{
  "num_hidden_layers": 13,
  "intermediate_size": 2304,
  "parallel_block": false,
  "init_std_down": 0.00361,
  "decay_shape": "linear",
  "dataset": "wikipedia_en"
}
Each number is 500 + 40 x the weight over its row's rms, rounded and kept within 0 to 999. Layers, rows and columns count from 0. Numbers have three digits each. The size before them is the row's rms in percent of the matrix's.

# q: layer 3 attention query, 576x576, rms 0.0401, rows 69-101, columns 288-335
# k: layer 3 attention key, 576x576, rms 0.0389, rows 69-100, columns 288-335
# v: layer 3 attention value, 576x576, rms 0.036, rows 0-95, columns 288-335
# o: layer 3 attention output (transposed), 576x576, rms 0.0342, rows 0-95, columns 288-335
q69 123:421535476498531468501413460517411433553492506542477519453510477524480490490509466524577487462513499502434595530480543471454506528545471489542521
k69 109:523478514495520502468530493486590481460462475484553484484504520549509540467399531482475476478562519493529557493497493508452461531497474517540528
q70 101:494485533550429491423445496498438514486529491504446518462489514487472462481533468443574470474456526550620546502512533481443529472534478523502470
k70 099:438508471489550499480539468524542450508516483558622505544417543442550493512481524470539545526532506497511447549447498522505412408555538437520512
q71 097:526542468553495511539520513528501496436468501517440528533488536511481511525485463569427457465502450515469398494545479541567543569474514550514428
k71 095:529488512404538590432502518499496466588500503500414478488505482451490506494534527518519476469463474541535529585447558488457485431444468470420527
q72 160:528506550511500505467506459517546531508562570470495468542533430554577528453479492495463526532487528510509520462514496542546460415504547454512521
k72 088:424491532504461483535491463514559562441450487430516515526473525508546520500466447545573418495455517508458442483547501509456525540520571575533534
q73 165:479516465564458440490551489463462458539492478543581431502494509515479580521474527454432581531544556517540512447489510539449466524489473574525567
k73 101:456482489466507482456509471466527499402478424493490429459558530515455512483507530507545448410456472511539423563536501445427525464478463502498564
q74 108:462466502541520500463495499500443427625482431484494497474484519446482536526494466486540552524483500399473520523497547507428522481523446505531447
k74 095:531545491440583510561484553411498471472526516463524474456526481531465548489479576466543417474556506493503508510622515490572526535481519525550525
q75 100:586460514526512495524553507567513525482499470465465484492489521520450555469515497438491448492449456503423556479506538541540551484500534417498481
k75 102:456486471446512481515436554473450558546516473463509488551494523495532551434460483536551497424553537449458588482491496521514482534498487477502546
q76 099:670507528459539469510477524560530398556500525530528525593543490500484483495496468490453583557490509419527459595485486456492485544518528468467557
k76 099:459553538563494455563403554550417493469414466510550502587460526526495537461529463526392435558507457532581437476465521456521500432515503552543486
q77 094:481489492445508498508499541503553511537470500567533516493514457516521522508495461533447406486495600521427529457636526533522517463466536525575542
k77 101:437507549459565509551510487533464528542565531490530455519497478450508424547514467535498529420488441601444454556480544485525507454517499451399497
q78 103:441506528566464524491465504393406544503520468498503520449510537495432422470530535454508544496569475521519507534474554497474455590447506471470428
k78 095:442499437440441432488513512555445490481481498513581518581538442470506619556529477485492556455494427482397516533513516431529485496463462482565463
q79 115:535546425509478457514487518489499516406474538508458468510501505447497435489551473523498419516534453512447465470506515436461483546474515485475555
k79 102:467478494454474449485446530469477539504482547507519472532441497507501489492521527550552489415463574448531475588487491460494541535545566504514507
q80 108:566506544490488555431463499514578552534540513490522473512500439494573480474479496513519510478505512452505535485585476522510512456500463438514503
k80 103:455461555529500473530431454482461560429509525506544462544519529505515611470501491566476557441517480473566532516480491514537544502548550559492496
q81 100:506439467548515438437574554484443477446476480549515491554548551536537465502547503471475509486479545505490521452452529548494425520478514582469486
k81 107:521483515487504496541493503451491465530491542503537431492503502466501487467461540494493512578536463519494461477466564510572555485531564438449520
q82 094:512549542507498487500445528529534475444490552513484452507471451499470425499415560557474501493492462535466506527532458495512445453450588433452484
k82 104:448496470521509554491495448517450515545511474509500500497534476482528528538596481514532466473451534457570611500504507537460539473424508494515491
q83 097:517448514400527522484499493570507468460538532393518490574522491513559457527429510566519468492462438400505494513534433534542497487472532464498485
k83 100:551493504624430513430564460501471552519523493515455525486502553505516423493482460519453506476459529545473575499462514515581531453513502429493465
q84 103:433449447451466526513503445477534456506505528514530439499535464457481554509371525506489559526486554487461475482558433541517506519489526498505436
k84 099:500476524501529486532417545521519539618556482473474540534523545519520475513509550484506490438601426464492514530563424529420486467434438414458490
q85 103:444573565476485513579525506495488465473542518518432503530479510471537491471585462484476561500514443513504484523509523455465472385485487572374463
k85 100:528534475507515471425456564386494486428500494478457490521536483542465501542508493524527441487533530449549591476519543510536525526449462482515597
q86 102:542493533507492455491527516462528489534559491506583508553470521501496536495526483505441467478506503488511475497623497588542499518485523605548590
k86 100:492493501470534524534425545525540477481531552488547512499510503502557468469451497504502524551484434451405540477482561465464543467536423491482507
q87 098:541509489532486450604472546600527500452488472457543548552547456574521521498405515563463498533510418444501493464463530553470529448527528501455505
k87 091:497497469442556454496489491484488528461502465492471491498472534488471550484536432541500504470432541503467461511503547521437489520493432413468526
q88 100:510482488522516502507494515532477556500482517459494492544554499485524500551555471482527530532498456526471470482431473517488500494559442584513476
k88 103:461448441490505471519564483525520540520557454524528451482471408441484438516423551590466471440462538488519497482485548480431494569544490525450537
q89 106:495462519518496477469559500588468538537484518476530526507464512499553441550448520498537475552452498523537492487432526477511486532481527481497509
k89 095:449507508500527401522531491545401567518464535561467482491540485516555449509500563476469433445484494439457496546452512508421479526502447538513450
q90 100:469594569586525474523508492455449500521455441518483555488487574603488576451529554478532508511578526482564504501503441461576491525517507521497507
k90 105:475528458456545511499500496460439474468547426478507481480464472444507423460481470559563475516475517547478510481522514425449438534528493508510444
q91 109:520503469492478516477461482463489493505467497517477614409453531444461471476469491498512450482498487525493508456512571520437508524510467492449405
k91 102:443484527489465543576502483582497411562491465496584457545532515538462481491420394420586471509545512557442448477392487545532482450565554527517491
q92 103:429550457498494499510464502489490552527515481473544496470483526557499481513529482472510486488510500553478473523476520533455527515468516564515476
k92 102:499488520539500462486555537429498464525494459523505542493492521508473509492461597480501496522511553563510475536602483493442473433514467539489471
q93 113:484509455504505555479531500451520528519500477563512506480468506522486514457495517441564551492496562466576502428506564586483527571508457491560504
k93 095:508605558502504500503489526495479548444517519469536516462514426487465624517573476491452476454529459482476506495526504508502518530433547491507556
q94 092:502451520550562578520418534545520502553476523450504522491542453496511576469418485551551530500533447471447516574477558537563500446524558528524584
k94 098:521485489566479427491539510460476480528508466545555472535512517447486558491479471492531507462488552460603540532463520458414578525507419449505510
q95 101:475522538593430484453512568522517487501504539498541520425450407475483519509526489485518533530555527459534547511509518513477419475525467487444501
k95 096:469536496404480543462498539537494531525542488506502483508500488503458558453475460445456465494483446484507456498477435498480606463537522549546583
v0 097:463486513602479449427484473564457441518520492512499536513575484510507458489524402427540521552473518489483493582388466471503428520487561483486432
o0 101:563475526460496476488499500448517556506500526499469532510466541530510459579460558479452507501507481493533559464489598475513413485588543495498527
v1 098:508548479520524502519504545476479525465479480553473540494523474482472557506504484503539507432514494510508409494604485453475515578520510453501520
o1 100:504495458495465505474527487467554515534516513510485598493503524501538506530503561512484596531494619522537448508553520470582534467527595552457463
v2 097:509481520503406490519486522502549555472458503450454488490506447472448494524526543437518447460517454541472509555453467495562489489436486463399509
o2 099:516486484512569455451578465586440477453559463506453475442514511514492478471487482505491461443449581474415457527520449487477450544559506549618488
v3 086:547514519445522512525457457454474510475466466543465467493491485512522514521480474477530513536516543511476533490488475538546474567504457420469552
o3 098:501547520483459465436582507513479472501501536486543536482488497494518495488489512485533506521452674467533495485501412542467516493522483461560482
v4 084:513553488538462606536600474470446462494523469482591447499476523519499476539513459519462459512402531545473474592487618510524505463528477543447483
o4 083:466466438488536565520435579572430475487481535507564537529477479479510568486475443515426555529524515505500476490481441536435442588453478507502531
v5 086:486507545603484521562467520511496467563480495515537507375542490442447462472565475491497555505514528494504539509527462480511557507484526531514544
o5 094:579512542470503515495560487488484438524496542486471440352564487460507430540543493470486394517472519498419471586451495535508516422556528552509557
v6 096:498524517488544529490436453512521466545538532485529438531526497507545469498541484564559468534441507509438469452502553536481501535474509458562481
o6 108:478517502511445439487497522470583483508467478449478532529470491478462508523496539500479592571488519468490500445479463439541459597547516482391504
v7 097:492563469490438575456578535473507540561517437520489505458457474510474535529474476452443523462504503527475491517503429502520490504493512522445438
o7 097:470510466533494511519550540542475496496530480516525514511464544513567547523437474482473520498495593480568513444465504437497452542496490519499509
v8 097:540509504468546494540501454477575448448471507493553541480484487536517472519550561484410505549555517497504546410505584526493488519421502511476521
o8 100:474449487513484527513567533510402509471550513535494441456541498506555522452504501484573462437473524494480466520532431542523574491534465495602508
v9 086:480479481463455458519492530563543511593501449501473518529553447538511457496496497475512551499452483466545454555453448480553471509444566460459451
o9 091:502542492515475486483495490516489477497509544601438555517514585457542551543513533557501475410488596468507420528443545412520411574496542531442488
v10 094:458414528524539553539548483455470556485516500440509504403527482520547495455514496476561519482547457491499539496428489434440519474641484534530432
o10 101:520501513476445546452467474552555491508414501493462456511493462485506520481568456502514468514506433479469559564472454469522440446520413517529529
v11 097:507514493464492417452499496433507494542561544570518535461482481507505512500515434473522418526454471544539479489584471483481416501405556446421529
o11 110:487505502479432547522506497485499560537579440440442497504476508549446466483444515532540523485482577523502403418536452507537496553508525441530498
v12 093:523456445522493505503490478468547473446408470532555556427491503493513492508549484471470508549510432601572520468548516490454490519491434580521581
o12 105:466489504518490531553477524571449433473467458520542413465563472535457432465501483482550484493526459511494492499474457533462517514472547488550512
v13 092:496423556459647501496488433544494488404489520535532484518455472507496547487437496470491508479515444413552543516346501568482491383483470571488557
o13 101:475485507496475478486570549489546517414551508523545559426460568502487493492518512525504423438447552510448542491495492469513476438480475549499467
v14 081:501484486513457433521451545457471528525556437515490569462605471432482439485496543478545520501493510582384390543521451469461511594444482491506517
o14 088:568495509515457478509501482470413568571518522536475494460551487452552486556515456455444480506462623452520466495509535470530485512531542544506505
v15 093:487522464468546563488387525420501540501473475454500558492405516493501556517520477524499451489430505566477518503472522509512541539492472494496494
o15 106:433431561524514550500534487460547454493473458516510525593427509551577526535502528532474494529556517458566510486517465471365492491465487457466489
v16 098:481510456498497532500490491441520473567467568560479487564513503489536516560510562581514526547481553471521411525432443531567548469525457436409526
o16 106:499482502533530471452522492493530562478583478475512538506506510463449472419529579484549564536512522459471470471522455498605436596551486466518486
v17 088:546510507505481476505464471546563528449567477486460473475460498516489527515472536516511400505504497460559530513493488478475507485420416474515459
o17 096:490505546516499542594541622477453512423514474477444463581508449552508495505469464506477536516531491470534570440512424549372474453546437462491493
v18 093:455533489533543484497481493522575592459413449478493462554489511469470487481509490504490550539467483453475481448471495507519477481538505460444452
o18 106:510541570490550556435502545503571414496545589508516518475476502471504425520535485541445468557537478570498430588462506482502366522559484468519544
v19 085:489510445517469553519501535498548493534482528484507539479524500497524556468472551541581478448553500466436481552542515492488509481493451494481470
o19 088:486448568548516496473459477545424511458490480481507480470558478453402486489511506486515485517548595461541497454508535488542488527529547513558472
v20 094:523572444547565437509506494519561454487527465516569528515461454565493536526531365485542458491489534526534509469537557445521559452494468494502565
o20 095:425468510455474528522512507456505538476446455503483443536538521531448511449411544463511525498517364531499445484545451517493469556457505414469505
v21 099:510516513450553493498490508560441548516475452498443576482442464544576474512498554543481560408533486507491541478534517554529435561514539507480423
o21 104:433459488531487447436482488515493447468488480516497545479511553509500488553554543559541506448521688537525440539462477504483541534503511516478540
v22 090:540505498429472399497445576525474550503491466572491516475546499526490498525518450487481488559498485455519492466450495454544536476499494455509551
o22 104:578507506524436574507557510489620430542480476467517519496444556531503507540552491500473536517451570483497533524500421508475536486547543529526480
v23 094:451452502526423485538513558512477510458543526476550473518543459463511481507534523433479551581475495461513534597442555548549590443503571468467594
o23 092:525471502451530502431550502483547525465515520553521530484521567569530525475510497468445487518468433507360505565539434565549490513523462477505486
v24 088:538502530576529465541530469506489589476535443567514505470426520511488531486521553528517508524523503505470563515446514524481543498535531488480485
o24 098:423452502549564502450405495517581447519477447464519517457477488461459504491570478539507548523517627457540476501542510529430487429503493499438514
v25 090:518509507526495453497575465496499508557510508487570509507483451495493525528505480514506475512374484478544542465519503458491518468541520466549448
o25 103:461449497489499519493468497413534520544502464518508526575487527594497498560453493528408517551545502534515500539490521536494512511444505487492529
v26 093:462554503465516487532449466360481473491473503486447495513481522461478473513514514490411530580469520524502454485433561503522525549487528557460562
o26 113:519472546515507527499546441550446523440452534458504392505485502497508612493507494473545466461471403465440534478520484520458497483468446472533526
v27 088:479520456550541400506490490471475472534497479536431509484469532502457561548414492555487538457569529462526498405496475502452483563571510434609487
o27 089:555507505423509536543515475419504517431503519462521536523501500596495445505420577457482542553504443533513508518518425536473449460503533469490506
v28 093:498544519514590468512445511494476441495441538503458504455489524497461519530508498526498499544438470549429510436463582423518472534504528559514466
o28 097:457472469513494546485538443431515488409500455486487471468481519559455534535503541523427473485497459568446464544557423524469522470571535528544524
v29 088:517483530541609466513502516524478467457474498474454523504497469466507469493521426529513488532496453502541399548425533501484526436469475482487565
o29 107:544497491492485443436476401466469488510484528491514464473495502425511495546594540543467416476473596459490477562522548411498436470518558514511469
v30 102:527591538453513459471407519497477545511496488518446490513546511479512463460491453458478525517528515428517518469585554536501578499493469428468520
o30 107:493558457457533464446539502468513477512517517571492529456478545498544544535491434479470465494418493545552518447492464540461534482460528493499539
v31 082:456503500536478553476433503410476475569522552446434469526518521564502449482483461580480426561485493474569493537478494456546468439504542503506534
o31 096:510578534511465501558549497474432520486515509555518542570472517570508495528444544492495454450543675502491529456480481492483469576396505487448501
v32 091:510480505499467520555483452518517465466539424484493518528497499464515474490488466483455467443559525451532508580574504505493550501534427515537547
o32 107:495517504543442488526489529518500515468482544502524531484543472514588481505519473531517509513529598500551501472412541479446499430473514597422508
v33 093:571507456529467507523500480556488484492466518524515522426507519490507491536482470413462494486446517492526507501541475512540478496444524484525500
o33 100:452519508595443504521491480578521480589541554455521477507516503532530480482485534490510545495515475559486463501461531516588486533460536556522495
v34 091:540442559548621495523593438523520541445468549466560543536442545494520507545409466556524484544505463466546515469482565485461535469567541487524480
o34 106:450477484435529509528481520453536554415508427435534497477483435505519551499500508530486526493540633499550459505479437604484518505491555494482453
v35 096:500519549515524557532421522454450519447452530469422459525477516481521487472549517505487504533501459572487496516450550540535487584512488474417482
o35 097:548537537474493480495548496578443484414485479522509530521487504518496506485502497479493412479458642486514505464490490492405480567484570542541487
v36 092:497423465467519533434532494535478449520495479466473522467447437538478467534531472507539511547495456505440534557475486447438493462569528513499510
o36 101:428526501486549541564507472484556577471529492492542523573405420518537535490448491514462564493553461506548545468485501544442480539505540466482532
v37 091:482551564548443489476581430532530511510518517522532500532390506496511527478471480470469548467561504431580453520485513502506533464393453574552486
o37 108:414476496496568445425479495481499580494479509451495483570475474500547518491508522438526556458499457521481494513595481554545496496502462399488461
v38 091:536539514506463482478476469573537523566451492439525537513590516441512479495497495505430461401538493463485490548536468535531494479492527483552518
o38 090:513469541493549460545511531564429491569483613473526510539517496491542472483512532545508448488479544506553482496580556486527538484469500498424494
v39 095:528447507483520571500478452478537498444500533503423462463515504526522494492479536482447521505517497538458482511453488501496504495394449508507469
o39 110:506446491494564479461478481455450544470544489466506547481511509540512486487512563527464600540551524440513484505540555444543507438568549593502479
v40 091:530445509512593438507441469479512531515517470512491531509482478500513510456529424550506543509449457513603478430542492544569545398508423542454523
o40 109:365436521482519527444505508465460460472516516552478554488483521578473407452470504532532489488507695574480428485457428596493479575472538511491545
v41 101:575480498548497524518551509518456497486480503526465541514473552503498491527449466474494502620498453411543579555402534541512526517532498489422558
o41 088:510481453490548546493553497410495471468511492515538454449501555543559551496488478478474461520503286527469536523463441555473426460459498460542455
v42 090:486481500525497463520498544518560475522524501462509505521421502434497502509487608521561506468520505405493576509499437435452490493478469534476503
o42 099:576517487464537479471477461529494498441457487463469465449512443461490524416533507567544566515443443505458449532513459520537555397577446490534503
v43 097:507558500523545459513471528513459460466488550509529499558466507511515509493441528570534512483531454449495581419531524501534510485483527481503520
o43 103:429487459506457528515523508515595485536525453460546501470450472541455479511452480494553573529498591508540491457473387601567460528473487490501436
v44 106:537488483614519533467532510592475487489528469492486480504464501527514601502493525464560529533546483500497590421573496515497503431533556485520534
o44 105:468389511452510430447488427525563510496477483509488480457524498551402446479489513529492515530476324600469498517545464540549483509498521475487505
v45 093:466607581581454528507494465511513515539537489480517467576566509555470514510613507509446458513536511493435538466447503439594538477516474521531527
o45 103:493532496555473476472552532464492451560547526591464498439526520476495482537541461479468415493449471469484533544509481471493489457520432492449560
v46 093:472487516549569500536539456565511500425495488473483575480477495542532469528454558545574478533559476553481550471502535529446476519521558514529485
o46 096:449436504485580509432495447486443496496534464465493384486474485509481497440558476502460511486528413441484540549493439578407543478567454431514541
v47 094:467499515486474499505548509548532491473444514536494553489472552421487430497543513486479495536477497445482460524526476488505431553509467505488481
o47 106:466524535487532532554485550490469456556573557554477490518446460511574448510555474455507443469513595514474521492533507546402508508470450480475513
v48 093:500508534405500531549466510496550494471462506499507518479519514507543496528497465404485516514547504458527531476473492541535462554542518469543465
o48 103:554532519492452430442507487543542456503447576480557536496542526506590487497534499524500484525444602449490475524518563407554480489452489518526493
v49 090:467479573445512528455542433525537511446504531537495488514531568486517589500483514518499533555608497402517587400431509554513550458524441465520479
o49 088:455470497528488486564490494447469540463539439500503481528469482534537538502511490489566552496529481528509565466491512553467528467475514441518470
v50 098:582494508496502503477437463429522554487480495504430525523455463523477536477495458478479501521484499473510530541503454494508521509486543471464461
o50 105:504484523473534481445569497464448541441495476479442523537504557576486447508438495518511496519502441501501447515444508467526478496543553480467553
v51 082:530513475431458498535538539586481470494454492487475479470536531526492548550513534465467420526462477506470483562528483477525457502513560521465511
o51 092:522460472512529494485494533478563435461475432542530547459478486561506545468491468558455506562560523529471516501503469540427499450474450536481511
v52 085:549447480535494506488559483532465500542516493517464472465532457517565500476569523495482513470564511528487562538567448499493465499481538558445522
o52 098:481526509547505479457466489447549551486522488491483565441536512508486458480510541472515570473499553503447439474496476477628459461535516492535477
v53 087:480517555495510451481521501528520486497524503503542505503474448498515493468538442554509510453519531542534442463605482491471477426505499539486477
o53 098:556524509457550496398485531468461431500552490500498532479524536488469443526551490558487566497482616432430454537521405457532504479516423556513504
v54 091:490481452546457450503476568463426548467496523552500528481547517445449473495510471557535455553497523503486489474493515457481531514556500476488539
o54 094:548477431476491538499509514472546545551539505468446474497476459470489480503513470501515552579458626421503479527487465538519427441573547556545505
v55 095:479534509497555412529405516525530507457522492478437433467575538459518460506503443529522476482413534566470500534387544452494517486575514580547508
o55 107:521544520465503512472509485505494465391451502548486461492536484479468532538469491478465462513505468464455565456472434535417489455524533551550519
v56 099:493518536524526476530476550392511473542517451444524549488485518519470498503465504588572438510492498472502541462473467444499515506493509518526487
o56 096:535503547426530563519495501562510473510451461506494460551442414499467544442454424460579437502481332487558598508562459523379469451497442448507547
v57 096:550554466512515474500415464470461472469497468558444585563454552480537489510588511489493541533551488492570522451469566489449518473503514471466490
o57 101:524608449448534540486491485505537510489500504492489523487511514480497527467492521557578541415489528566506424573512451474443533440542532513543459
v58 089:480432525457505492455505483421561546527508542488511504517537476527505504470534557615455507476455574442548468427398570523508451450519430527502474
o58 100:528486504515502520561476495514456556479530454476460530596484470498512509471494563479572503530546509489534502477504471464580454568510500439497493
v59 086:550498469474430456433582519469494493510489562583559426462499514473516464472557501476469510567491498522481470502605488496507502557418418548474510
o59 100:519476445475498449476524476571450500521543453498483464470553548520435497473501510448523476486470535499491516492586518519574540578503484496554466
v60 086:543524528569527545473453521496429456562486452522422543486500522514487497511498493514481446535455469552489552524492558529479474505557563504461482
o60 090:560516444468436499526457465526514477543457522538527407484541487461533550440490424503511485554487330509506501470505449503479472394531534503515477
v61 084:515518561522596527569491507540498496534507500529449553495478553569478434483470458468561531500414512445482486424423532517501471459440465451555501
o61 094:466473523442512467481472490477567516487471513515549501485517527495519510544499600586506483420531583505570451516555538461556471421463535480454485
v62 095:540527430542382472447502475521461456538501478476500478498484568488490445489524488460500580504566508490473458505711536458456489524489518544523510
o62 096:545493427483446463440469477529462472521457539507422454483494471485519491539441485508515560528454476474495482518457467480545453496464522508513458
v63 091:513492469523404509526496502528550470564464520539526470535444524504475462521476491507539495494467476436443540500484480468518501501463494504520429
o63 100:466519542554585533481468502545519361560515555519502471450482513529494499512551497582485523498502503476500470484545552451534504469466506487487509
v64 098:442490492514490448501468503481426523572500521501481520483494516495520542510485463541569490437496522492558462539517545445532465494547522590521489
o64 102:461556456483468469498481408538432568510478504442525544495517508443427511511466543501578449498520553533517475563468531466514450534500499490521552
v65 094:526465547467501471533473505418563501461488566513545519499534536453525511462475428489473441498495489544444402492533562460493512525494530574575552
o65 103:562501467531450534493585558499432492489458511519441528469480516539462477506496499429534485460443607439497527552499486520444555475541462508510595
v66 091:451466464461515536523503434500521529479473528490519350503575488495490501531548509453451476422584530483487552497523517498488517531497495531489539
o66 091:562477578495526473481542583513530493449509525582508526466538517496477499504503452445389510500486298537446601469512538520531517522528525557566443
v67 100:494497524476533481553557451484544522498474494514469515480499544522471430509520433484502541533463516537533494520532473438522489535503490586446479
o67 106:462575493483518547530484542477466478415456471491513502494562447513540503481411472530435492522505587501526452493471503495470489536468563519518499
v68 096:508534461489439475516473538450503454418513474458529455546518530492454538515528503520441524448462588473500512430518545461491530485551461530527525
o68 109:487487533513477514569513447561472516432469493493511471562517451528567521463487480492558495513556527524489473508493441537449463492414458472500446
v69 098:512462539562453459544503473549467464447494483507521484482585512495442423512503511421499555534423490537526476511430525435489512512497501463442497
o69 095:539518496520450465475499534484491507519506529516493487413582535446472527519534457462477476469465517478443452532492531540521507500561574517577513
v70 087:519494434527529539528491470505505520535501514510505457482493462540526423508514459466517457580430522579515404450457474547508421542464450505483496
o70 090:524521469434485500444437482468464452465498508489425502528501522436389534533476554525501562441487457464485443474489537422457439532515518430532492
v71 092:525428490493468564444459416436461563472457519440402454562488530526480478454424534589493488412531488508446509562478458530504442485520487511488478
o71 095:546560525507516506498495460581500443451470546543531506478512486505462526452540521469560472495500280529521570446530465457475513460505478479529500
v72 098:550453496571513529536555480547496448521476502521502539498473528460550483495573501456559524546446488529517509457500514548462550462527497410509461
o72 106:490494499531445535491490495528541458565489569479495482469461464464555462494551494504492498474445445569521513518449529462480483439590503496510585
v73 087:481522464473462484443511455491513485452517445466562508554462566513492504483435551543472476333539502485475483493596479524503518485490465553528438
o73 100:429489439484590481467549561603536464450482474506516584522486459556508458530450455481474582463476550534530461484488467564497589536463450487487515
v74 088:524454482540454471527485456574439455486546428537503490484463440468481556498497545526555478422522485452462582573536491554451452467453468501509486
o74 097:468580430486510502528452536489578493488436487488533509467516461467487495499439539508535544467543445539516442497450585518464569462468454525512538
v75 091:487548427408511451511574534494459501567464422549450493439501558539489567514548481394438459551532496549527432521484525493509519539536541494485500
o75 105:559520500513496509536494525492566512516464465524515548512523512523542515521466452442414494540492609545498562514486528511478510533468586607560436
v76 095:432439531502565485418500448612410528475492530484446510538487434521519490474461509477563469474526472473557556554421570518538483446505517527442494
o76 100:460478466517488454497486476513545566453474502458498591498468515442558511522521525531499557454478675537568447414399504514564536501537563521447560
v77 087:495487497508473460538524496438480557501502498561456488532484495447497506501506524574524523493497523402478455465454479482463559538456474523457588
o77 103:544523498465488449464509465544477522443539561468494461485519507427472553509510502504534384492525405474553600554533469509392430483460506428459465
v78 090:473439446504551464565505475493475448487521504443537498565560486504460446504409526516501461503497487568475491481396497441479500506443435512432492
o78 105:548507530514464527521444501501451496529469488490508447508518505480493582429486504468612561440476374491471459439528467458556564456545459451484464
v79 094:449449495492462546528488494571534410518550514500458470499518560549505523495472469507478498483496492547502521527483608537512488443513531539478443
o79 108:516462524469515529496532534524514470436485430522516470554489509505489496512465466468486513525513461496478570496501452501538450562520411532567527
v80 091:492492482447510580481438510485541557491533502460511516463519427472450548476469550574507504413500480494485491530464502521533484513464506516435422
o80 097:473466507523481416563477510531435502454556462535468502603449520475581505513462471556477471492560550487530499446475507529472547633471473492465491
v81 092:488439429433481525469549546456490542516485523489477455422497523441473543543501530495440451440403540553416468474533546476525498478520508482509516
o81 094:526444553429557517508463508553501443432546516520583504524554509564531548458517541492513518513573384531523559499578498534472527406508537538563484
v82 090:537538427521478558459506557519484436476494521500445469446465558483479494494488553490535496554490456496496523564505515482495496562393432487468501
o82 101:434382504502580498472440496536464462529538506446513446467557457526539470485514533511556567510538373521491462470559475485563512453515479516484506
v83 089:561587500507476496550409510511511582460495539467523480413508436491526456494512531495472477539458469513467489540470498501463537439395485476552559
o83 101:462508427465479450436555505461496513477489503459449478500459563492471527580501524485466431502465467443541493512480469496456439492543482434491495
v84 090:457553493531420586504429519579519456511490461522497474507509390449532497527442453488487553561542467546495502610508439497476523534465548453456515
o84 105:451460485544472473573483561461569551505553519480468508534451502523479448452440564543477525474484457500532463404560519530534531546533576490472481
v85 091:410516504457435548444461497507523542495466502491498519532501495521522447495464466510473538586560450410475542543405391488476440488470479503468478
o85 100:597535601502502497517519529508527567514512544544443482582486455487556478479471478506521483506483463504491524473462561467537451512519434448514507
v86 091:484523503537462516503611489465466518433515540449517497508494501453457436475494440522572445481518500569450544512478486514492503461550557494465498
o86 094:540547467452495561549528454519547465593516496488480506467491521475472518559492499441457539531457607476502498487469493474432502402533511534492524
v87 096:523496497437435522506516487463574479559455463531434509490408554504483475480454493509461535535533525530481554588576434528496545528488483539500514
o87 112:404500490513541499524522452518459463434507427451543538493562493549515487419435532474529462523547548496516456434463491512505485523426527506539455
v88 090:530451544495480592405516546497472476525529477499466542451525494467480486471524477476491473451496499536427585500478434512490396497497523579502475
o88 102:559536484491436546553483485469520487566503576532470498536510463449507491518529479496539499503552476486480562503500579476464510420546490530471528
v89 086:521441506487542534484599495508525542482448429481465474469538555545491451493444508501583509483543518420457477472475448516508494543475469478426465
o89 112:530510483520536532542424498471527518522511463537502515470494494518565533447499489490482484443504493520499490501577572499488525445459514524529415
v90 093:457498490541474610539510467543498539417472480505529517421514452489585431518472470520519524504577507501464474606491470434465480457516427575477491
o90 095:481462571566486513478458565579474512473501548482528525500582516483514500451552501499514491499545603499578489517477495468530516480486518509458570
v91 097:552468520519470552476445485484479489477454549466422506504438440478490530471571472500480432457604491519493549451492453517463449526507495465440487
o91 101:507542523504515525502538533504488443548495524508462483534493496564518453537494516504525505534511494479515511503534502443423494447543510515481561
v92 091:478544511491510436527491571481448601425505502465566462500453468540503508527521414423466517463502458559551471476545524539507479533450528463557523
o92 103:474446435448545483405572560527530424517482555477474502477471519533536384552494487509508523525428607511504426516479477491558523457490437543547512
v93 092:473501491498434595445505461549560547469491557496498496471486552510512465493465499499574575450510522501483508488515400440491435510540481527516523
o93 100:454538501513482497555424430549543427514444549449507507577482484449506505487496578536526506459572513504531458494493537483523496462442488493452522
v94 097:476506534529463547454472487507508570484493488435465472490442465495514512454452521546463507488640480501497516534550496526474488490483481476503443
o94 099:478595556544506469515471494565458533541490569513478525493485462490548479543501479492545457455471388510516554498446560415449514540406412422501483
v95 090:547556536500560429454413453442479489505549476453485479525497509592523556485497510487420433477507543477521491504468525517482468433569435531531487
o95 104:534550509463432478483495511579457470518507587496495478610497485460506465547522491538536561508558532489484546489452489467491450485524490482440524
q96 108:492538408485485491522484544460429498533429447542559464510488506430395500571512502447503489497500481523486516502514457472485506503458468511426532
k96 080:478537481444533502545406557493487541447533440504603476477577557462527486490465460470536528515487536452494504497481509497497480483533450432488496
q97 099:472511524504511428448545500522485533470535515433501534453479496521550481431440471553517521448472531498503459462455478547539456563549495498516473
k97 089:503484452485543509473502486487473486503462440534527463473489485532503491520486522478491599534523486447457498495509504502409477539455522596484533
q98 122:516505525544490474497474525523515546387540511520485537503442487509539478521522530494488521536491486559534533480484517487461486485511519451494560
k98 093:487436471465507463407447550451472527466477455473551494459491466517457499487438498465493504491417499490472454507447486421467527513481469558492488
q99 101:535492508494475512479514497487515457449554573473456510436491470527582532438493540469515460535538513518547526454418550580472514538446518485485506
k99 105:471508482486503468480522472462532492506505541535420469542547541535531526473490492522419537505488559522562474535574516517546479448506484499540533
q100 079:491495446501531568538488519432437543499465439492559441522538557467418509555571476500499492494514538481450582471485432538525439546528453512441527
k100 089:522521429572556507479484457560412476548509487585511476476516515516456446541500487452499528479566488435482543420504517488429506568525519458523501
q101 115:519477570505497514435539475503521554524549573455496594466524497521568495437492474495513500521483503514513490445471481547536432505550525441514463